python train.py --rope_fraction=1.0 --tie_embeddings=false --extras=["local attention windows", "value embeddings", "hashed n-gram embeddings", "learned residual scales", "skips across layers", "capped logits"] --beta2=0.99 --schedule="wsd" --steps=7300 --dataset="wikipedia_en"
Each number is 128 + 32 x the weight over its row's rms, rounded and kept within 0 to 255. Layers, rows and columns count from 0. The size above them is the row's rms in percent of the matrix's.

# layer 12 MLP up, 256x64, rms 0.279, rows 159-211, columns 0-63
size [ 92  92  94 102 104  90  97 107 104  98 114  99  88 114 100  96  94 116 108 109  98 111  94  99  85  99 101  87  98  95  87  96 102 101 117 105  95  97 106  90 102 103 107 107  97  91  96 108 102 116  87  97 102]
[[143 130 141  92  80 114 136 128 161 171  65 114  99  92 114 106 110 117  78 159 142 143 100 150 159 111 115 112 174  94 128 154 144 118 135 138 159 127 113  60  43 132  80 142 138 170 153  71 156  62 178 176 142 146 103 136 145 106 142 154 160 155 166 178]
 [152 121 141 110 114  66 103 120 142 200 118 123 101 128 122 113 119 126 137 191 133 137  72 166 194  98 128 144 132 149  85 156 135 123 140  82 191  75 191 168  98 165 108 108 110 139 112 111 124 158 116 172 101 150  67 141 130 122 160 160 119 176 138 193]
 [181 127 109 142 120  60 176 139 166 169  94 119 117 107  88  68 107 121 125 140 119  48 133 219 110 125 171 102 158 118 125 138 190 124 169 194 136 116 104 108 101 134 138 124  80 128 116 121 138 153 133 167  83 114 126 128 193 131 137 154 100 101 130 144]
 [147 217 128 142  87 131 109 146 120 119 136  69 109 153 138 122 160 124 113 170 161 128 124 131 188  95 116 134 153  66 115 129 122 117 165 126 115 116 183 170 136 129 110 149 164 115  79  34  95 147 103 150 125 174  93  95 133 133 102 182  89  71 147 133]
 [116 142 151  99 102 173  88 215 130 155 123  67 185 139 114 131 166 152 111 116 172 121 111 139 209 125  98 175 140 124  78 114 126 148 153 117 109  87 159 115 126 120 130 131 147 106 131  94 122 209 145 133 144  39 127 109 111 156 171 118  95 133 140 150]
 [ 82 178 115  65 117 104 146 153 136 124 132 131 197 103  65 118 144 162 113  91 101 138 112 120 115  88 111 121 144 100  87 198  87 129 122 127  73  81 169 179  88 118 166 101 110 137 140 165 144 136 163 162 170  96 125 124  78 162 178 108 134 131  87 158]
 [ 84 121  89  81 172  85  75  89 113 111 120 146 142  93 128 124 178 172 143  93 146 147 137 185 121 119  77 100 139 118 101 141 184  91 130 122 151  91 123 104 137  95 146 147 143 149  57 103 138  90 133 147 103  96 107 157 159 160 136 137 152  27 101  95]
 [139 135 139 168 178 163  63 149 146 131 135  84 147 140 120 172 163 163 128 207  87 131 142  87 144  91 149 153 118 131 139 144 117 168 155 115 110  83 145 120 100 153  85 170 113 160 132 191  91 120 156 106 154  65 136  96 175 140 184 114 100  62 147 124]
 [151 115 113 100  90 154 142 124 125 147 106 137 117 140 124 101 161 134 175 135 112  82 131 163 119  77  69  90 145 118 123 175 113 124 130 183 135  84 182 138 124 169 119 141 155  85 141 110 157  91  77 112 113  52 108 162 158 137 165 168  78  90 193 193]
 [ 78 155  61 123 180  89 147 196 157 129 146 138 126 117 142 149 123 110  91 171 124 146 137 142 131 107 127  89 115 114 102 132 146 183 198 163 125 150 138 112  68 144  65 177 168 153 105  88 136 144 151 116 145 140 140 161 126 175 184 130 127 123 129 207]
 [125 117 106 102 134 154 137 141 131 116 172  90 138 131  46 116 132 149 138 117 135  80  46 200  87 111 114 140 145 135 147 106 163 105 183 195 137 119 211  86 112 115 124 161 108 138 156 118 112 136 140 155 124  84 129 142 132 187 159 141  55 118 123 131]
 [108  97 157 165 120 143 113 156 107 114 118  91 123  99  67 120 188 117 100 149 164 196 122 122 193  80  65 197 143 138  91 193 178 123 166 195 140 118  79 135 114 141 142 121 117 125 128 176 128 151 146 165  95 158 109 135 115 113  94 104 112 106 126 121]
 [106 108 121  52 160 145  93 192 180 104  73 105 123 158  67 112 119 139 166 141  87 147 163 102 137  95  50 194 106  91 141 117 151 117 131 196 138 154 153  64  92 159 106 136  91 125 117 123 114 124 139 104 109 154 145 142 152 168 100 122 140 129 112 121]
 [171 135 122  74  94 140  69 160 135 149 133  58  70 125 142 105 167 150 157 188 137 134  64 134 129 120 122 113 128 131  79 183 108 112 114 123 135 100 136 103 171 198 103 159  58  98 156 116 118 137 167 178 115 135  90 148 136 143 151 113  93  86 157 141]
 [166 137 125 161 103 170 101 158 125 149 139 143 140 181 146 172 113 142 112 199  88 126 133 163 157 101 129 164 176 113  98 165 169 132 102 162 136 128 171  92 112 139 103 163 172 116 138 165  64 191 128 158 105  80 135 127 151 177 149 176  96  76 178 142]
 [104 149  95 109  94 131 147 206 149 182 127  18 141 114 100 157 180 159 107 137 180 128 111 122 152 126 133 167 122 134 140 119  77  84 154 149 121 118 146  98 161 125 166 112  57 162 164 170  92 126  98 104 142 157 159 136 146 124 156 132 126 110  93 171]
 [158 176 145 120 192 123 108 186 131 118 123  92 123 127 152 180 146 122 139 179 132 101  61 136 156 102 134 214 202 114 119 155 128 137 133 161 150 116 114 119 119 149 113 179  94  89 142 142 126 196  91 119 106 170 147 128 124  77  84 107 174 133  99 109]
 [156 130 120 161 141 158  56 135 185 152 101  65 190 137 163 109 140 177 123  95 148 146  84 152 187  81 158 180 153 116 143 136 142  71 144 159 127 123 162 158 112  89 105 112 124 109  95 142  97 139 130  83  88 128 121 139 172 178 129 174 160 116 133 176]
 [104 151 115 142  66 107  81 154 151 167 111 110 111 158 143 120 190 149  96 132 143 145 149 149 168 118 125 199 177 121 127 167  97  97  88 104 134 106 189 134 148 119 168  81  81 126 114 122 143 148 119 140  34 154 147 185 125 189 149 135 127  94 105 143]
 [138 135 114 144 155 138 153 143 163 173 182 164 108 131 146 149 101  70 141 164 187 130  64 136 204 108 125 152 160 126 172 154 152 116 103 159 118  82 134 138 134 159 112 175 155 150  69 126 119 124 112 130  93 138  82 121 226 129 151 148  80 148 106 157]
 [121 125 132 158 129 143 134 156 138 105 149 113 146 105  75 171 217 148 112 184  97 159 100 162 101 119 100  82 122 118 149 156 150 140 187  98  77  62 129  78 153 116 141 112 175 180 160  54 104 133  81 146 143 127  88 140 135 139  93 131 123 100 134 169]
 [103 160 113 107 144 132 122 125 116 148 143 128  91 177 123 127 163 109  89 175 170 105 122 138 118 110 156 158 154  95  74 208 135 146 136 121 109 143 147  88  78 144 106 144 135 109  52  83 159 152 120 170 111 126  87 175  92 136  99 210 160 102 159 188]
 [118 175 172 129 108 113 116 107 109 134  91 111 123  94  76 115 123  80 152 122  93 104 104 122 214 106  93 143 157 123 108 177 128  50 185 172 140  48 121 120 118 122 123 186 122 140 130 110  68  85 117 141  78  99 129 128 174 130 122  96 140 100 147 144]
 [171 151 134 153 118  92 160 114 126 214 106 123 184 109 102 105 111 140 124 177 139 129 160 195 164 125 131 118 147  98 116 144 129  91 152 138 139 101 184 115  79 134  53 149  90 145 140 116 132 144 142 164 110  97 138 180 121  97 143 144  46  84 105 178]
 [141 124 157 127 126 152 129  84 196 148  87 115  94 125  75 120  85  89 168 149 109  76 118 138 148 110 131  96 124  81  90 170 134 122 156 145 103 102 131  78  61 137  84 147 191 126 117 126 113 140 226  98 142 122 127 185  99 166  94 150 109 123 116 105]
 [149 140 163 155 104 130  99 150 145 184 109 166 151 172 153 152 153 147  95 128  97 153 100  96 104 101 107 102 161 128  81 117 145 164 144 135  85 117  91  96  73 186  94 150 122 127  85 161 102 105 126 115  99  82  88 163 214 117 168 177 144 102  63 127]
 [141 130 107 120  87 120  42 136 130  99 151 122 131  86 149 186 163 190 148 185 109  86  94 116 165 145 116 139 169 126 124 164 154  56 165 149 158  61  80  72  93 142 150 133  97 171 130 140 103 157 133  92  93 124 125 131 171 152 140 124 121 132 129  89]
 [196 135 162 112 115  94  99 136 110  84 124  78 191 141  93 182  92 121 149 114 108 129 104 144 103 112 116 194 161 117 124 133 101 131  98 178  68 177 138  86 164 145 129 139  84 182 130 127  75 133  92  94 148 133 126  96 128 195 158 114  88 136 123 171]
 [130 165 113 173  76 145 146 126  90 139 170 113 188 128 154 222 180 124 105 141  99 119 130 135 116 113  97 196 193 150 111 126 158 125 159 189 146  99 147  87 108 121  92 125 111 187 134  95  62 117 125 138 152 177 146 119 139 114 113 116 120 134 161 163]
 [117 161 134 161  95 151 124 114 145 132 156 108 168 124  79 104 161 132  80 147 126 135 108 197 150  85 104 100 146 144  60 159 149 169 118  83 126  90 183 115  98 153  66 102 134  95 106  69 144  90 131 158 187 104 161 114 182 129 181 142 136 145 174 140]
 [117 180 128  70 109 122  69 121 142 168 188 104 127 140 123 148 203  97 107 142  95 112 152 166 184 116 142 151 135 147 119 112 136 115 117 147  41  89 146 128 125 104  90 207 150 106  99 133  65 142 121 116 173 103 129 115 150 134 135 156  79 154 170 111]
 [122 146 150 110 124 117 132 120 141 140  79  80 153  89 111 108  84 111  72 151  89  81 143 179 164 105 104 122  96  64 134 149 128 134 106 163  90  93 162 179 146 150 169 118  94 140 150 142  99  88 189 171 118  34 154 177 127 126 130 152 113 106 150 164]
 [148 149  82 153 144 102  91  85  93 129 114  97 117 130 170 143 158 143 141 153 132  90 146 118 197 114 123 123 124 106  57 131 118 153 104 136 144  58 177 103 171 121  80  90 125 107  69 103 149 102 128 117 102 110  87 138 149 142 144 123  84 129 221 188]
 [170  98 148 110 130 101  72 148 160 106  58 126 205 158 167 131 188 151 139 102 109 107 131 105 100  96 132 132 174 120 129 131 148 165 175 139 129 112 120 105  84  84 153 120 103 130 109  96 134 155 140 135 100  98 125 192 151 140 189 131 165  35 141 125]
 [123 154 147 153 104  91 125 151 125  55 113  67 112 141 127 191 130 179 133 161 143 109 110 134 150  94  90 173 209 118 138 144  95  83 115  93 130 127 164 151 136 104 107 123  65 143 136 128 125 211 108 118 109 173 108 138 124 177 124 151  70 102 162 151]
 [115 155 104 180 228 139  36 150 109 129  70 125 117 116 138 130 146 143 128 130 133 133 158 120 120  99 108  91 124 155 116 176 187  84  96 126 124 134 182 113 160 107 107 115  75 141 102 144 115 109 110  87 170  67  89 162 144 126  99 101 121 119 177 140]
 [146 145 107 105 120 107 118 108 165 155  94  90 162 122 156 113 177 171 132 128 182 141 159 119 155 139 112 193 121 118 133 144 131 155 120 146  91  35 138 100  93  96 126 123 117 118  49 119 123 124 176 162  90 133  69 174 151 162 165 136 181 130 110 193]
 [168 121  95 134 161  62 144 118 106 175  79 129 127 131  92 145 137 144 120 181 122 142 111 118 124 135 153 211 162 139  99 121  94  63 132 156 153  84 158  76 131 139 101  93 116 193 140  95 121 169 102 120 123  41 143 174 111 158 148 107 114 149 137 166]
 [150 105 148 125 117 152 121 132 142 130 135 102 109 102 131 136 144 132  90 112 131  81  78 128 179 110  69 123 136  37 126 137 101 173 160 229 142  93 139 112  89 145 115 105  90 120 145 105 136 174 164 158 145  28 124 159 148 157 119 112 106 116 142 160]
 [118 166 175 128 111 172 149 123 167 134  73  39 123 117 128 121 178 123 162 132 198 142 113 147 146 119 119 119 144 131 120 169 120 127 120 135 178 132 173  67  88 207 135 138  90 145 136 147  68 142 144 189 133 151  98 133 163 153 162 130  89 134 145 170]
 [ 70 142 160 112 138  98 117 122  98 111 119 156 109 121 129  82 216 121 162 186 160 132 140 120 130 107 112 174 164 166  85 141 119 112 109 115 160 112 128 132 151 133 139 126  95 164 136 136 154 134 178 176 113  47  32 151 172 118 123 120 124  75 142  94]
 [106 176 124 112 138 129 140 173 129  96  93 111 217 120 114 157 173 106  99 171 123 113  97 141 146 127 121 178 162 132 130 144 112 112 165 164  81 165 163 134 152 103 179 156 111 121  65  96  78 127  97  64  43 119 126 133 116 114 145 110 130  94 131 182]
 [152 146 129 131  87 129  74 147 166 152  89 134 173 127 143 187 136 171 142 174 122  88 182 157 141  86  79 121 186 122 134 157 152 120 149 131 124  79 152 132  95 114  37 124  99 139  98 154  59 185 139 109  82 140  86 115 133 165 136 102 131 139 101 119]
 [166 155  85 143 153  92 119  97 160 130  62  91 148  97  98 129 147 123 148  98 133  75 192 131 165 116 146 147 166 141 106 114 131 129 141 126 107  94 116 132  98 152  91 118 130 111  89  64 167 149 173 116 130  38 133 155 193 155  73 125 120  86 176 130]
 [ 88 161  72  75 119  96 152 142 117 156  73 125 116 135 148 160 144 185  99 104 114 139 138  97 183 121 134  65 133 125 100 166 169 146 125 133 121 128 121 136  93 106 119 161 147 109  39  84 107  79 161  77  79 140  69 128 144 156 160 113  80 130 134 161]
 [123 141 113 130 150  55 134 122 102 147 129  93 103 119 131 173 188 140  99 138 134 156  55 114 120 148 126 113 148 139  81 162 120 113 149 168  49 148 157 124 133 128 109 182 127 159  87  92 146 154  81 113  85 116 117 110 116 145 229 153  90  84 160 134]
 [129 156 130 119  94  52 153 212 127 131 124  74 126 141 124 171 161 160 129 115 136 156 102 132 139  87 139 160 126 131 130 118  92 105 191 147 161 101 148 119 103 171  95  90 187  71 174 154 131 138 148 187 117 153 102 169 112 121 194 156 162  96 105 135]
 [104 176  77 135  84 136 109 136 118 198 131 131 160 128 114 102 124 175 144 117 186 134 110 134 102  54 112 107 114 113 103 167 207 134 142 119 110  82 185 159 109  99  88  97 163 186 103 122  76 129 149 140  73 106 102 128  98 115 150 151 128  93 127 170]
 [101 181  98 117 127 134 162 148 135 176 141 170 100  85  95 113 128 150 150 219 136 105  74 158 127  99 131 124 119 100  96 129 139 158 137 158 101 118 174  93 163 129 166 112  60 104 152 147  88 117 127 187 102 118 132 154 147 191 147 203  91 114 140 154]
 [120 122 154 117 127 127 177 150 169 133 109  45 183 116 127 116 113 123 107 152 114 190  99 141 128 109  61 136 135 108 124 133 178 111 113 191 116  80 189 150 110 154 104 123 117 130 110 120 123 124 153 162  68 133  69 193 123 124 159 170  80 115  69 144]
 [ 77 147 110 133 143  60 132 132 113 142  87 155 114 109 145 149 170 114 117 134 103  77  79 120 147 141 100 176 118  92 104 162 123 106 146 203  74  26 113 121 138 116 158 130  84 107 118  96 126 135 120  89  87 117 141 182 170 101 121  92  92 175 123 121]
 [102  99  75 144 116  69 138 133 147 150 135 123 168 135 130 149 152 128 167 148  96  56 114 135 155  85 111 136 163 133  66 113  92  97 120 184 129 160 150  81  91 128 123  63  95 153 141 124 120 203  83 131  68 153  77 114  91 155 114 154 130  78 137 132]
 [ 86 139 110 147 135 131  91 144 156 107 129  86 115 120 148 145 129 124 151 126 169 102 194 216 170 109 120 126 168 103 182 161 128 104 118 179  92 130 147  67 164  96  85 138 134 116 126 139 184 106 146 167 163  99 135 131 150 189 150 166  75  70  97 132]]
# layer 12 MLP down (transposed), 256x64, rms 0.28, rows 159-210, columns 0-63
size [ 94  91  83  99 100  88  89 114 118  91 105 104  82 106 111  97  87 125 104 103  89 111  89  93  80  96 105  81  91  91  76  94 100 114 134 106  87  81 103  81  88 104 125 105  84  81  95 112 113 119  78  86]
[[105 140 132 151 127 187 162 156 131  98 159 128 168 132 138 109  98 118 133  99  87 148 148 119 162 192 123 158 146 106  97 135  88  74 119  94 152  58 190 168 121 100 200 153  78 157 132 138 100 191 113 111 140  89 176 112 163 129 116 126  77 136 124  83]
 [ 98 113 153 142  98 154 114 138 172 142 180 179 125  52 150  92 161 149 135 143 195  88 106 185 159 122 123 102  70  93 152 137 127 130 147 123 107 172 129  88 144 135 101 133  99 117  98  66 138 113 137 104 103 128 102  64 119 182 141  49 114 117 157 116]
 [107 141 139  96 144 185 139 126 156 151  99  80  88  95 118  79 125  86 181 152 136 149 125 138 104 125 120 138 173 166 169 108 129 138  46 166 159 186 158 116 145 109 125  69 131 125 175 174  70 118 156 110  49 104 111 129 106 122 116 116 130 171 122 172]
 [116 125 135  97  89 144 113 116 163  99 186 135 150 136 178 170 126 190 142 167  31 117 163 158 101 135 106 154 195 116 127 125  98 136 120 140 101 169  71 178  97 106 117 125 129 166 126 151 137 116  99 104 123 111 141  47 133 135 112 138 130 114  51 138]
 [115 113 165 149 178 131 207 193 139 168 169 130 145 156 182 147 123 155 155 117 135 138 160 125 193 174 163 138 169 115 172  64 118  72 171 137 129 131 115 132 196 109 118 139 151 156 127 106 195 147 114 103  81  86 141 114  90 130 118 132 135 145 117 132]
 [166 134 133 154 155  83 153  91 179 106 132 131 149  66 121 112  94 119 149 143 158 141 111  92 137  72 145 147 162 143 102 170  76 158 123 135 112 139  72 180 131 116 121  94  84 130 142 155  87  79 177 101  88  34 168 143 156 158 104 121 142 143 130  80]
 [ 65 114 143 102 144 111 124 104 159 146  86  98 126 146 179 127 106 148 182  93 133 164 150 160 121  99 103  68 152  96 200 123 113 150  63 156 133 172 131 160 155  64 138 124 171 211  96 147  90 142  90  88 136 114 127 122 111 145 103 127 119 177 136 119]
 [115 163 116 101 166 158 124 126 132 112 131 152  99 205 144 163  99 177 118 103  83 114 116 116  67  69 135 135  45 118 124 157 145 176 139  79 107  83 109 110 130 154  82 151 158 157 117 173 168 100 157 148 158  99 147  77 136  69 106  91 145 108 142 137]
 [122 117 179 167 108 169 152  45 136 121  84  72 131 174 133 209 118 156 100 130 133 166 142 174  90 108  86  71 170 160  74 133  97 131 106 110  84 110 154 148 123 152 140 161 140 140 162 128 113 151 122 148  77 162 109 139 129  80 115 183 128 107 127 117]
 [ 85 158 105 182  94 174 140 117 126 139 180 166 160 141 164 153 170 128 158 103 122 185 130 129 188 150 122 138  96 117  86 110 122 119 191 122  29  83 106 102 136 170 139 127 168 140 101 100  93 190 113 106 170 127 177 131 159 104 131 111 122 118 122 118]
 [135 117 158 152 176 160 145 128 116 213 116 143  83 134 112  88 193 129 227 161 168 107 121 179 142 110 138 187  82 166 145 140 139 126 119 150 194 161 119 159 132 138 124 153 149 124 127 110  98 122  98 123 113 166 114 114 110 119  96  97 149  73  84 151]
 [144 154 126 182 158 135 174 162 125 130 129 133  69 140  79 151  66 116 108 122 145 116 145  84 108 149 133 113 107 119  71 196 135 175 160 116 126 177 148  94 100 116 112 105 130  82  97 119 109 103 162 169 177  90 130 140 157  77 192 183 102 113 182 121]
 [118 147 133 160 122 138 154  99  84  96 152 145 144  36 160 139 141  73 145  99 190 120 102 206 116 168 142  63 119 142 100 157 184 144 135 153  99  76 109 143 103 105 123 159 170 135  86 173  99 124  98  99 149 119 138  95  99  99 125 154 115 128 168 165]
 [121 127  93  80 102 147 141 113 128 117 206 132  96  92 161  86  99 102 101 174 101 132 136 100  63 156 146  89 134 156 151 166 158 159 138 124 139 130 120 106 143 195 137 128  94  90 193 143 129 166 157  88 199 155 135 155 134 143 102 107 109 140  77 195]
 [144 147  23  87 156 105 142 134  90 142 110 123 147 124 136 135 123  98 143 161 107 165  54 165 104 111 127  95 144 101 135 146 103 143  93  38 169 103  98 131  97  95 133  75 152 147 147 157 133 126 131 162 115  74 133  57 149 122 141 106 126  96 133 172]
 [116 110 124 182 104 105 184 133 127 103 169 124 141  78  86  99 112 155 123 104 170  85 153 125 182 154 150 153 132 199  96 213 154 110 110 122 163  96 130 116  94 166 124 102 107 140 186  98 173 174  85 148 103 119 141 160 105  87 133 166 125 100 107 161]
 [119 126 129 160 124 134 169 168 159 122 169  87  81  97 170 159 145  94  95 114 183 145  98 108  72 176 133 148 146 137 127 147 153 120 103 110 112 212  98  89 203  98 125 130 145 156 184 120 114 152 112 122 127 168 169  79 114  78 134  80 154 131 111  83]
 [123 142 162 187 126 136 106 146 137 119 125 136  84 118 141  84 135 168 125  27 116 157  85 150 180 189 142 116 125 106 116 111 153  90 129 134  91  48 104 144  85 143 100 128 131 111 160 167 148 181 161  95 162 133 134 146 118 148 113 187 188 148 137 159]
 [163 152 154  98 122 127 142 142 125 104 134 166 100 236 145 116 147  46 113 125  97 148 160 109 145 158 131 177 133 167 147 111 139  94  79 136 111 113 106 152 120 141 170 119  59 162 190 154  99 149 104 109  94 157 154 172 150 108 101 144  98 148  76 114]
 [ 71 143 154 173 134 103  97  71 100 124  99 154  52  84 111 120 120 134 144 100 149 101 161 131  69  78 150 101 142 143 188 126 128 123 107 115 154 151 107 161 159 109  94  75 136 160 160 182 189 103 120  72 153 106 146 131 121 125  86  77 146 128  84 117]
 [176 131 175  66 142  99  62 110 156 145 107 138 139 115 115 108  92  80 196 143 111  91 144 160 119 139  96  80 170 129 131 164 146 110  76 110 106 152 180 166 104 111 141  70 120 140 107 135  44 135 152 111 128  91 125  73  90 132 171 158 122 131 123 106]
 [ 81 139 134 156 123 189 131  29 101 125 123 134 120 146 128 120 161 105 139 140 137  98 167 111 145 150 121 135  77 115 122 140  93 140 166  73 121  99  48 126  91 115 123 126 150 152  91 106 199 136  97 141 111 139 120 104 116 156  30 127 152 117 183 132]
 [156 147 128 100 143 156 166 118 116  98 174  66 143 106  92  82 111 128 105  88 154 144 127 125  82  84 180 170  96 142 149 185 117 117 121 111 132 167 105 178 103  45  74 138 147 151 125 122 166 172 132 129 110 154 103  89  79 124  70 110  95  77 134 147]
 [145 175 131  94 172 154 103 178 128 119 127  82 115 180 131 105 165 122 135  96 131 127 123 144 124 169 118  86 132 109 125  85 140 102 168  48 102 123 151 163  90 125 178 115  66  95 159  99 101 132 119 109  96 193 123  71 106 155  93 209 110 100 127 123]
 [137 108 136 151 130  79 133 131  52 125 170 149 121 159 138 183 109 143 124 109 124 136 163 125  94 151 103 165 129 151  99  25 116 151  25 141  96 182 135 155 162  79 131 145 120 134 172 127 157 127 101 139 141 113 187 140 146 114 105 161 127 161  97 118]
 [211  47 159 106 157 158 107 107  53  82 151 142 142 142 132 146 114 122 116 184 101 173 123  84 159 153 161 155  93 122 155 118 121 181  82 170 113 110  82 127 116  75 114  62 138 127 105 113 144 154 152 118 126 121 115 143  87  94 104 105 106 104 110 119]
 [140  82 130 147 146 181 132 156 110 181 109 138 143  24 154 103 137 164 119 171 103 123 142 149 105 146  84 169 137 150 168 159 190 133 123 101 130 118  67 107 142 109 157  96 195 136 116 119 137 146 124  88 102 129  87 200  95 108 105 104 136 166  96 146]
 [167 126 107 163 136 164 148 120 150 145 161 170  81  63 116  46 197 103 109 147 148 103 141  48 157 173 131 111 126 131 129 138  90 139  96 174 128 139 157 113  98 211 147 131 161 151 151 126 144 107 148 133 186 142 161 156  92 126 149 138  93 114 121 156]
 [109 128 142  94 128 112 149  98  88 118 156 121 132 161 116 178 113 124 113 144 121  91 114  77  84 113  70 167  87 116 126  35  83  89 138  85 123 155 149 131 156 137 121 177 136 126 132 115 132  79 121 132  70 107 129  87 120 100 139  72 208 155 112  66]
 [119  89 142  97  86 137 149 127  91  72 140 146 170 154  82 129 149 124 133  61  63 101  77 175 145 145 153 121 125  83 136 113 175 113 145 182 157 130 166 138 166  82 109 153 179 160 121 106  98 174  89 125 101 161 144 134 111 118  87 179 111 110 155  69]
 [133 102 126 107 159 102  93 153  98 128 111 136 103 131 165 133  95 122 244 145  76 124 104 158 125 101 181 135 172  90 141 102 101 126 147  85 172 144 127 144  98 183 202 114 122 168 109  96 101 114 112 126 124 163  69  80 119 149 162 114 124 101 115  87]
 [138 144 169 109 133  87 130 126 135 139 126  80 105  99  98  98 114 144 127  99 113 200 132 137 146  76 137 113 118 156 148 102 122 140  60 171  64 156 135 128 190 124 152  64 151 135 171 115  97  81 188  45 150  75 147 119 129 100 134 127 136  95 157 104]
 [ 73 113 144 166 150 131 103  56 127  96 135 154 129 152 165  98 125 172 120 170 143  63 164 138 196 176 116 119  70 150 167 162 142 136  72 159 144 145 127 119 168  92 102 143 186 118 178 110 122 115 189 108 126 132 145 105 147 172 166 101 113 142 157 145]
 [ 79 160 137 125 146  81  92 137 158  80 136 199 124 131 149 117 101 154  84 101 125 182 173  90 110  79 161 162  92  95 178 150  86 167  92 135 149 149 128 120 107  95 137 123 179 181  83 122 142 141 139 161 127  73 133 136 145 156 132 170 116 165 126  60]
 [101 117 183 122 107 153 159 101 111 145 118  76 118 134 141  79 125 127 160  91  86 108 132 104 118  92 148 114 123 102 148 127 111 110  42  42 149 100 119 101 127 169 108  70  89 178 100 112 133 119 124  95 143 171 156 111 114 173 123 107  71 153  75 180]
 [111 119 101 151 179  94  94 169 144 133 130 135 147 126 149  81  77 132 102 167 122 138 131 162 129 114 147 113  96 142 159 146 179 131   6 133 135 141 123 115 190  90  62 147 119 108 121 149 145  98 111  74 177  70 150 117  94 174 112 106 148 110 146 132]
 [ 83 163 130 142 132 180 112  76 135  71  89 110 119 110 102 147 113 159 127  95 134  84 158 137 122 170  84 130 123  86 135 163 121 163  43 137 158 116 155 160 156  63 152 168 152 142 105  94 142 144 134 105 103 169 123 143 149 180  73 141 123 113  49 146]
 [165 112  75 118  89 133  84 152 110 127 197  53 124 196 127  94 121 157 112 106 115 109 140 148 135 153 165 129 131 118 120 124 116 176 135 126  78  89  88 118  67 139 131 108 149  84 128 106 130  59 117 154  87 163 184  94 107  74 110 112 178 155 129 111]
 [122  86 113 171 133 117 114 138 158 141 112 141 105 153 145 108 119 108 111  96 119 137  98 123 162 107 102 129  84 148 133 133 141 161 139 168 131 156 111 103 117  70  97 106 113 156 217 160 144  25 119 131 120  44 215 121 102 112 143 140 126 128  71 108]
 [128 132 121 188 111 214 147 108 131 107 117 124 120  72 115  99  84  65  91 159 113 125  91 124 129 171 151 175 105 120 100 157  84 128 116 103 178 132 147 106  96  99  56 108  81 122 133 151 103 100 143 195 132  98 175  99 173 121 145  81 121 158 124 138]
 [119  75 190 124 132 135 152 105  97 134 125 198  95 214 127 110 140 137 166 101 200 172 104 135 121 115  65  93 135 146 131 132 110 117 115 139 135 160 132 156 125 124 117  99 131 145 175 110 131  90 136 145 163 122  59  46 107 122 106  63 125 126  98 121]
 [116  92 149 127 140 155 115 157  95 128 123 129 173 125 101  74 134  66 147 169 138 108 154  77 118 255 147 157 124 118 191 140 118 156 129 126 141 103 142 108  90 130 146 128 150 144  78  99 115 126 131 123 115 193 129 120 129 127 181  76 122 138 100 171]
 [120 135 139  83 108 105 140 136 134 179 167 130 163 109 113 125 112 190 138 106 140 102  68 182  95 104  99 129 164 151  88 109 148 157 111  94 144 173 202 169  87 132  99 156  86 185 137 160 102 153 144  79 100 114 121 186 149 150  86 103 185  99 143 135]
 [103 133 124 123  79 147 173 167 124 144 115  95 142 175 160 173 161  97 153 157 116 146  88 124  95 167 103 141  65 178 147 146 124 173 142 143 159 157 141 133 171  93 149 104 178 102 215 113 156 108 155  98 107 149 132 124  63  85 158 101  93 124 110 182]
 [117  73 129 176  68 171 146  81 145  71 122 157  91 154 135 134 146 101 116 176 151  96 149 144 138 124 148 150 111 164 154 134  75 111  87 209 149 143 103  65 151 118 103  99 134 143 169 105 152 130 133 132 133 155 171 161 151 142  98  69 136 160  98 193]
 [147 106 123 109  57 146 158 144  69 125 126 163  57 159  83 186 102 127 124 104 113 114 117 130  94 164 113 142 122 152  95 157 103 116 143 165 143 200  66 145 131 118  96 128 143 142  83 167 129  82 186 168 139 186 139 135 113 146  83 137 184 117 126 160]
 [111 163 125 137 141 121 138 145 100 104 209 154 104 112 146 119 107 128 130 166  93  73  84 174 117 215 143 144 112 183 158 143 117 113 156 165 170 130 117 112 195 189 139 136 145 101 117 110 101 149 135 124 139 129 129 114 169 157 103 145  86  81 109  45]
 [ 94 177  93 152 132 107  94 155 102 187 120  51 134 154  73 105 108 162 149 158  98  59  76 137  87 155 124  70  83 137 102  86 115  98 113 121 127 163 164 107 124 169 145 198 115 113 149 116 135 104 157 116 127 119 114 119 173 108  85 140 162  96 100 137]
 [ 88 160 121 143  85 148 189 158 165 105 163 174  99 136  94 181 162 139  92 102 137 140 126 172 135 125 168 115  62  91 130  90 131 166 179 105 104  95 113  70 161 141 124 167 119 103 145  84 147 136 144 117  92 176 115 136  70  74 124 114  89 158 125  82]
 [ 85 112 120 167 100 111 166 113 112 140 166 115 149 158  68 135 181 113 127 126  91 152 127 101  95 123 160  82  33 103 153 111 171 108 145 159 113  83 124 166 140 167 224 138 144 132 166 139 131 128 119 109 135 171 119 110  99 136 174 122  83 156  75 133]
 [119 139 102 131  83 195 166 101 158 143 161 141 127 157 165 121  82 167 106 100  85 187 216  97  84  88 150 101 142 139 114 131 135 119 176 113 187 145 137 138 132 121 124 108 133 171 141 157 142 113 137 151 161 123  80 105 113 137 190 164 167  64  93 135]
 [ 99 136 131 114 107 116 162 130  65 168 119 145 203 117 104 120  72  83 150 116 136 129  88 104 121  97 191  49 174 144 163 108 179 163 169 135 166 170 165 180 133 125 105 123 114 134 134 151  88 139 109 128 115  81 109  76  83 129 150 110  95 112 147 159]]